Weights of a small GPT-style language model, trained from scratch on English Wikipedia: tied embeddings, 2092 steps.
Each number is 128 + 24 x the weight over its row's rms, rounded and kept within 0 to 255. Layers, rows and columns count from 0. Numbers have three digits each. The size before them is the row's rms in percent of the matrix's.

# layer 4 MLP up, 1024x256, rms 0.0494, rows 165-214, columns 192-255
105:112147119120128097132133111157103127133179119110130120123177105158133156101102114126105111160105106136140097170091124105110124155152139089100154164137098102118088109122154138094149109166185150
089:127105146099134150071161127094147110120141087075105117127107088120126118099130120192160174145107114120118170154108131078096141132141149133152148097166149137137139122133102166125138137122142098
101:094084094136156137074156163126135119069118175125154162152091117158150113144128096150129136114113137096122153104120148155139104133126112147148126136113114103093112143131089141126137149126133140
109:085124120152132125113121127110170112171112120156138157158162135127095151095155105126143110083115099104131124115195094095097088098124124161096122084121102183132098098154093123134131142097151109
092:128130093125165140129136112091119117121127143113157075100151119124141107109092125182125143160114104174136097134094131146167149129119130112156145143155117141079104141107101150097131179153125135
103:136137085117140176107130114133121117161151148103128084146186094087116125139163121111116175136158185141132159147121119140138155169143127129106093150118147127133144132118177184103124140110172087
102:130139113131126136130121121132134076059139138073135161148111093177168105107166152114115141156102156106143132110128127081136088093136122152098155152103102094109105131141118146118101107130129125
105:072143158139141120098122138100164111134170137099158151127098116143116131138116150119100113152137115147111135112120132126114123110129152154076143122173084107126108126147152098105163133171088159
102:096107143155151100107126119104127123075126137134142100128126159106150126166072114144129131137140128079132143138135114137096140102080214121145127130148083136117117113131134143129125111160125156
095:127158135148120133137124138102150130135116137130154131109076117100131111139114095138143122129132096150137146121077094159113106116125141123155138175075114110160113145120142146162116109111127115
095:144120132150122111148100165130190139148112159113105198117139108094138108145134176040155124128149103090120129150109109104124105126123126126094143134120131086102139160156127208124133109130156128
094:195132107165154148111159157103104155110156163138085131107156130116130155150133165143145106157130114098140131138130127183097147149114120137093119087106133111112108089123108124151127120075128094
095:146122124117117119134149123149183080135080154174111115123118098133165146151142133126150130154129113138041121121111132121110140157134139114137129100125118116132069129124128126146102100111151113
103:126155124155137134145106138122125133119138187129094117116153127178099128137155120104130139103112117134124150140150084090131136140164132138138161150107089149165125152134130147121138096157130127
099:125161108141153112146161144140162135106143134151099088131144080142145176109118138108082116113137092143094103133134081137127140099124133085113138129113127079156103088139128081162101128173136138
101:138127171119119105099105119102149131076204135110168140142097129113109113152114167160143119154124078144110162117130137154108119169131104108117142120179109145111112138147105121127131139123166139
113:150112141092158131156128134100128115125123132157112092139128136115121130157155121116103137127134105132130140142121181123094130096092124133127143135119137140157156139108181163124171142127162126
097:122115122095121140065124104084109191157187081148117129169114149135099132155133128140184123108150079159113085143113140117139158143165126149134126121134157123121116121136132089143149098143149106
100:147134164129113113122103149131151146096125157147123166142097127079134164128149150109121084124110107104149117096130121083075095176159136130167159163139131109129123128139128109127110130120145148
099:112150128137130067105135124149133110095109159139130098131091152108136152157103129138141125136113135141164142180175120140107125121082179137148132198085117130117090127109127114138110169170090105
096:107144135181096149131086136118100090106138144118126139131151109212139115103115126158156102102149129125117111164105157106137103158111090140105164124130139132175123118141125140139116135147121147
106:168141146125131125087098167112115128119140141113159116135112161150123145138137075100129141091142140107145131117165128119098122135169133117117158160183092137137153108146106120147107133169112131
105:149103070128127141099143111105143141086124141132113140087125137124111080122158165122105126111122127124121112104114120163133141113153103127109125146165134130105093105112118113144138138138147128
101:109146106112099117100146088158124149185125101102120146139113148139094153162156077126126114151126142095105115140135106134155146169119158094140175140103151098143138107097149152133129146138167145
089:147114143116093125130107155095138142123133139128118171122139102154167120117106113133122123127103130149128132103072139119148111122152127146190131095131136132164114152110105080176083116146102102
104:126071115141119127150099086154073133108111189143150114152102165171124122149145130172111142151126102126118122184132160104113056161108121124140140125157125139105125155152147092109135123142146133
104:112127150160180131105145126108130108097091079095126178103079102121079137144132129141133100141117104080151095101120139133133169104159133141122140143108145104148148102110137130100090135146109102
095:159098093103138157144137140121125159149130126097119129152138097154149118113145130118158134101133203116134127135158124134183117127130122180150134100123111142106145108103175113086105115146151047
093:142071125093164136131151144126125148117168111131175135139083128133136124137154158139118141158113117127123102123110144119082137135106149127129142141105111132140108093104105109121105159135111083
078:156124108118134157119139103119097147099143110145162092118144110129136160180127112122120129123135131146142129142108105124177124135160199137098174106131117082110080118101117135171146129126107126
105:155126150130143151134154117137111104149109161145135127116133151150093083146089077164129079163183140103151130160121122123124108116167127153160141133134127110113121113161139131135092122119051104
103:147118116151144108159080143134109126183114132147186115098132161134143121104125121192125104090134124092115097091126102093092133125117159141151165108098153190143115095124129122112113125126130099
102:132113115146132128120142157103151117174130116123157144154144135105119165088136135115110127179126171135089124121155140116178166164071142114144110134145156106089077108125138097129120133117119130
109:082131134071069159143112144105137139155146114128127118122132151113159125136164123167172128183126126091141134125156126119095150138122098131131161143111085134119116108114099133139137130109110134
112:110156121112160139127141112133116185110136090136131137125124143138142063131152151182095155104108115114110154158106139118099169176128127142173143155108140138143149105110184142176113133151156148
108:114117146120114117074128123138110124159136144130147127142113181151126150187133129162145096139126114130132118108103130093123119121112108132160167158114193160179140088140112164116135113159159116
103:148139133122155105150120123157101107131108122129163122157128100130087108105139155109171157121126149128103129157132106107151136106113128192143119126120093090143136112131121125124095164143130101
091:111137139112133137099145122108082060149168141161100099138134156137150126141133136152163158155131127143145098114106147100137111114132152178149168120081164118138093144107144124134146150124110105
112:136117165128108123135117097074158104119128149093138169102116114163124164159144119140115113134106141147154113142133109142140132097088083133132106094139106104118123105133104126104162113127095118
096:114104131140146140134126128119162169130140122137198163131144143081111134111132125129140116114132137116132154104123127126113090162139106114173104133131177119131138109115147129134137113144146098
099:170105184164121129153125099107146084148154137143123135115125086111103119138144123167129140132179158115107108142164127158111117132084111115092120168174106132166151111129124124141090143164147126
100:139114111144158104106122116111162120129168107066141157100137122147143139154160137107122129094109137185166123166133096125089111128103151123094170145139128082128097121141159107139129113115071119
103:090100122100144143114148099115106112147102149133154122153147108088081127095116177126150094130114112117151135122120115087114127149183161142132141072092113144183090123170111122134090134154103148
099:144137161129181103088110154143116150091155134104134078108130143105138119149134132147139121098166142126079156114146115080133154134126120149120070135099157094136112144157139161080165104122130088
111:136141154155132165117147115160118180124119151151118125137174116135098105137119086096097133134124112104129117127138126117113128163172127097143118172130148137109112121156131144109132115115113107
095:114130126092114158162088161148158098154134126095112161117176199122121096146118150125120091122081111163186119122147135118136091123060170094137135114122113124160110131152141136134106174166082136
102:172097118102113105136129135106147083136107150126139138104109126101147127115088133100183132118151130130116128153138151126105147154134117155121153102101137128091125149175131162134127158116107140
102:141098130090121090138099102148130106159122119123157156151087108144128114139100125134174134180156094117122162132095154139107114127227150117101123162103179104155160106113123094133127113088099091
109:126094136129135095128122160162180165146101104117085128088136195098163126140142125152136101140101125140128105122136132163154115138123107130100118147096163095075096113120147144124124144131158144
104:097114122148142110094110144088132112136126129107144146121093143134099138100074127123157167123161153158109104146107131102112122150131115144088126140122133134124127110130139109119122165121182113
# layer 4 MLP down (transposed), 1024x256, rms 0.0493, rows 165-214, columns 192-255
100:118113144141150126127125143111121130129135147139121131108121132144130125092135138155087179129103149151105144138113084143143156073108071141148124164109104114133127140153091123135108136090114132
086:138149099134104110108095169154100141088103149161125137152150129127121148154115131063103132133112113184104094109133138185165108123121125142131116135150121120069118115157126101143130105135132162
111:154138148129122097145118143139118106111105121099127124163173108119166146063115129135122093137116135136113134142145128081169110123142124131103117151089168091146123086120116192117138131148098113
103:147120140104108106111115196172144176134112151154101098138145115145097169113161145117145135149144138137153078129125122145126129146128179118168170099106095122108115168142093066160122149107145142
107:099180138097126118111122100125127145120118128150113120147105120146153145150151121092106139096120135148128148142149129083104114113117117127157120131123086139093117139118137106128133171097125094
096:124138130111097104146111158125149156140120081129114165117118160104116132116070098134163137155110119126113110111124104130125105090094146152133137091156114121116096114105118109190145111166151146
086:135122138103159113129110141157105174125125091164117119118139133108114155170095124115144101137151165127103100118131112158155166155108150072175126090134126172096135138093178153116171134131115113
100:156109101130141153129169162164112137119062114121129100122117141126118149101129142170113130106122150110131106144161160140156137059117138107153134120134149114121158145111160080120104143088149118
097:155130105117134167104127120138142131147148125130143156127102075125110158114195128102128094120166139179128136101114152118150124100157065143128135150085156152130143107123092115115139135079126128
102:133126141090110164112141108119169105093103115149142111130137177118165121112138103123166103141134164077102142103179121107100118144138097127180156091125144130107142090165112133155108100121170126
103:141158111068151145136148081095129093135156120143125087135104119179121115145091119132106114109147099117098130085150105125142110069134134123130134121125123150162121115094128075150159128128132101
109:124129135157098145157150126125138105112137121130181129126129147147161114112093139115133144115115122084149143136151145079115148159104140111152130151150138107075121113168103095071109136118137187
108:160094145146137143146145144154114107098154080115137132119136091152112140136104164123111087097130125119138113132148137154127113092140136105161110139126096170118123125159111147153157137112105155
101:103052139110110114137135141148120124177137112120131149164096126117155072112065132136160143127101119136140123125124154113082103127107099100127113167118123122134137156119146134113142114139125121
100:141155106074119119112121107108109110150101141057104113124131138151153155126141107107154135156119151137146118126123141134138069168152114089121137121108121166156107106132127109093143139073166125
100:106147152139137118125135112155107110122170141149085142169134106132148138108110093153093127129130143124134147160115140146119103105150176125143128149164092152108135140108145096123149103212100076
108:108117124080134069127194153141115103150127119127160102099100116112113107132157141104127134126096159119151123104116103116129093107115142128100181139131098111142100079152113130132156162100100117
109:133175142131139103195113068116176104156079161117171111119102103126161156176117111113158113131129119127118156102103077108112095122081135126114152147100095119127102107150134167084114178140114135
108:144106185110099119130151122110159129098124077142108138133131138178134085096100137099127174123135141096130083123157161115156154093121149181187091125123113110148113110157131146172130110186114147
104:132136135136104145132174166128120093124121137122114103199123160102119171125138101175150156117099202152079129124117144130138114135170140116160145128112184109142130137153125111086145132138158075
100:094137171115137096139080136162143113112134178105140117098136123079121147086148130121147167135170143126137128146147160109143124113142153105105138166135117156071168123130118139141130094118166114
112:145171108153130101157130117115090131112172110154113133145112092144092150123135135079072085139119127140121118095160118144136084145140067141135105151106107131123138143079158168124148128149136152
106:134102135131112140169130146076138137147113113095117127105120090125145144103120100174155113172142138152165144127118102102166120147148164123137135120091112140128107138117144141153113103157095100
100:126114135158106135076099163137143104114098139147117139109192142119138156052125124098116148118078133139139125112144108135123108118122141115121093148103145142097115109154147147187134121114083116
106:102119152119147108105132175099154124086128099180120122110151156134109127109152169123150148148135102085143113098095144105091150156106138110079133192096154144109148089097091132161134119078127106
105:141124125138112123166126179153151134128137096120134166106101167096091129110112138134091176176124129178129124097135125142124123096107138097114102138117182109129123122103102126108115119116099084
112:120136103131123152166109127151131096098132139130117129145134196114153098106119131099129151125117134149120101156121163084126135150097113159081068159110170072160189121132146115169104126140092111
086:111172155150093126135119134126161127107119135145136103089113132130083108128123101114120112170126100161154174136100096127120097130138130086153148153116135098136116167165084134173120111104107134
109:111141151142107109124141138066158093116112138142087149146131140151157090149150118165132179111136094099134125133122121156153096120144126083169148122122147106138174118124139146163129153103122139
056:096155128140120115110134162154171128142121135125092173104119146126100126120152135141125162124103137094142134135157139126095114108093098117146072161171140142166161144147135113090106117150167119
107:115132124139118134120150160135121155137137143153138107111103130162148144103154109119133145128115125127155102060144100119167194144139146109151131131114096124124148139126106138162057099055106122
089:127094150121140171099141115140128123070130112136126136122168128146135149130157166122141128136141085167157152116107129157131162111115114109105109108162180132129160154114175138097125108104137116
103:103127170095096129147127125137144133133069131172137142159135152124113101151075143112147139097110165154141189115150128128118148130098108157141113147122151188079091140119131137115139182169134155
108:155126149140162134114166146149153106130107132108141113158136131114142112085161076133170111099100130121132139140072129075109113123086135113101115137152133123115158119124101160151124166134130143
111:151142137148130075147149139095131138182131144101124139124169160089134137102157098156177148153099132093132112123097112144133101157091158078092121140122134120089102074120112136127111126136160126
098:138128157166148163111131144140143111128172121088083124093123064171093137132131169089145126148150149159120105151117120159177141133098156137107104106138131125096114147133132130100131107147131121
091:131132119119124125153142106123125144139104134130112148093131122111172102113144094115118096159116109132129130102088125147115135152147116094154124112138186127105080150106153157160142117146113119
094:135101162156146096145098086192159164112124114169147162107122087142115183139129105091114084139118139097150136126159163137116116123149141119102077175152150111106102134113123129158152107101122123
114:151130118096114132105159136117130109120102114135151124134127130128157090105161109110157144142104124144110089076109118137092195135149127090124157134161108106112124123111127151165116150103108134
099:114131137194125162131139095121159121098147141131123127136084136155163133127082107135126088154083122170082119158138113135172135113158154106083131125116110114153121122088112116115133104132132150
098:066148081123117109139136145099109162126119115111134155168108142135167110146136154169086103129094103137150127169124116120171138121156124126142138119090084115110122148131109139083147138123118110
102:140125114125106176105113129158098185099114119157098149124099133151145112129134172147157145177121112145143126091134118161143117094144142165138139091098151115119157100107110113154119097111113129
102:127101144107147074160144148090139166102151133155130092174130134163138136145175137139117137119147170128120102131126147137149163170112114123124121138176128172128147123088145148131114149109127113
092:150135127112091145155127127097099141127113108157159126125061175144145094141123132132153146154138084107164121137136136144155085116146144134113106091141089168140138095140125168123124144127129125
100:126101105104152120129130110130124103161153143116143102085104150145129117169130122141097085088121128152125105200124151143145120128096136116125114101106145132161133131101156107152146166117146150
090:115191174150165120150162109128117138127106094137107122123081050102162155114122119159122192128177148122114148105116144182147174111129112137120112128156145166109111151108149155155135108134131111
100:125136095106154116116154146152144129104154089078150160151136126095083075136173143126083131144096089101130127109136101114155115137137110085146149074152092118151122132103130110144111152121132168
097:094126097156133127127165133137097120120135122087110090176129155092140126139129159115075116103144166123151109112133119163126110125132118090154114118094105155121158165132129116125117179142138142
092:137116129125108154175136116132096134115146185098134106151165113143107147131152121101153130116117149091139127144123120123131129157140150110165145126153144175170094106112142108148111106120120106
099:158177118129108176091184118133166111132041112117111149131152096089144108123109113119129104122128127149148151151175114139134171116096120129133143148132164119092127123123143142195153086175120071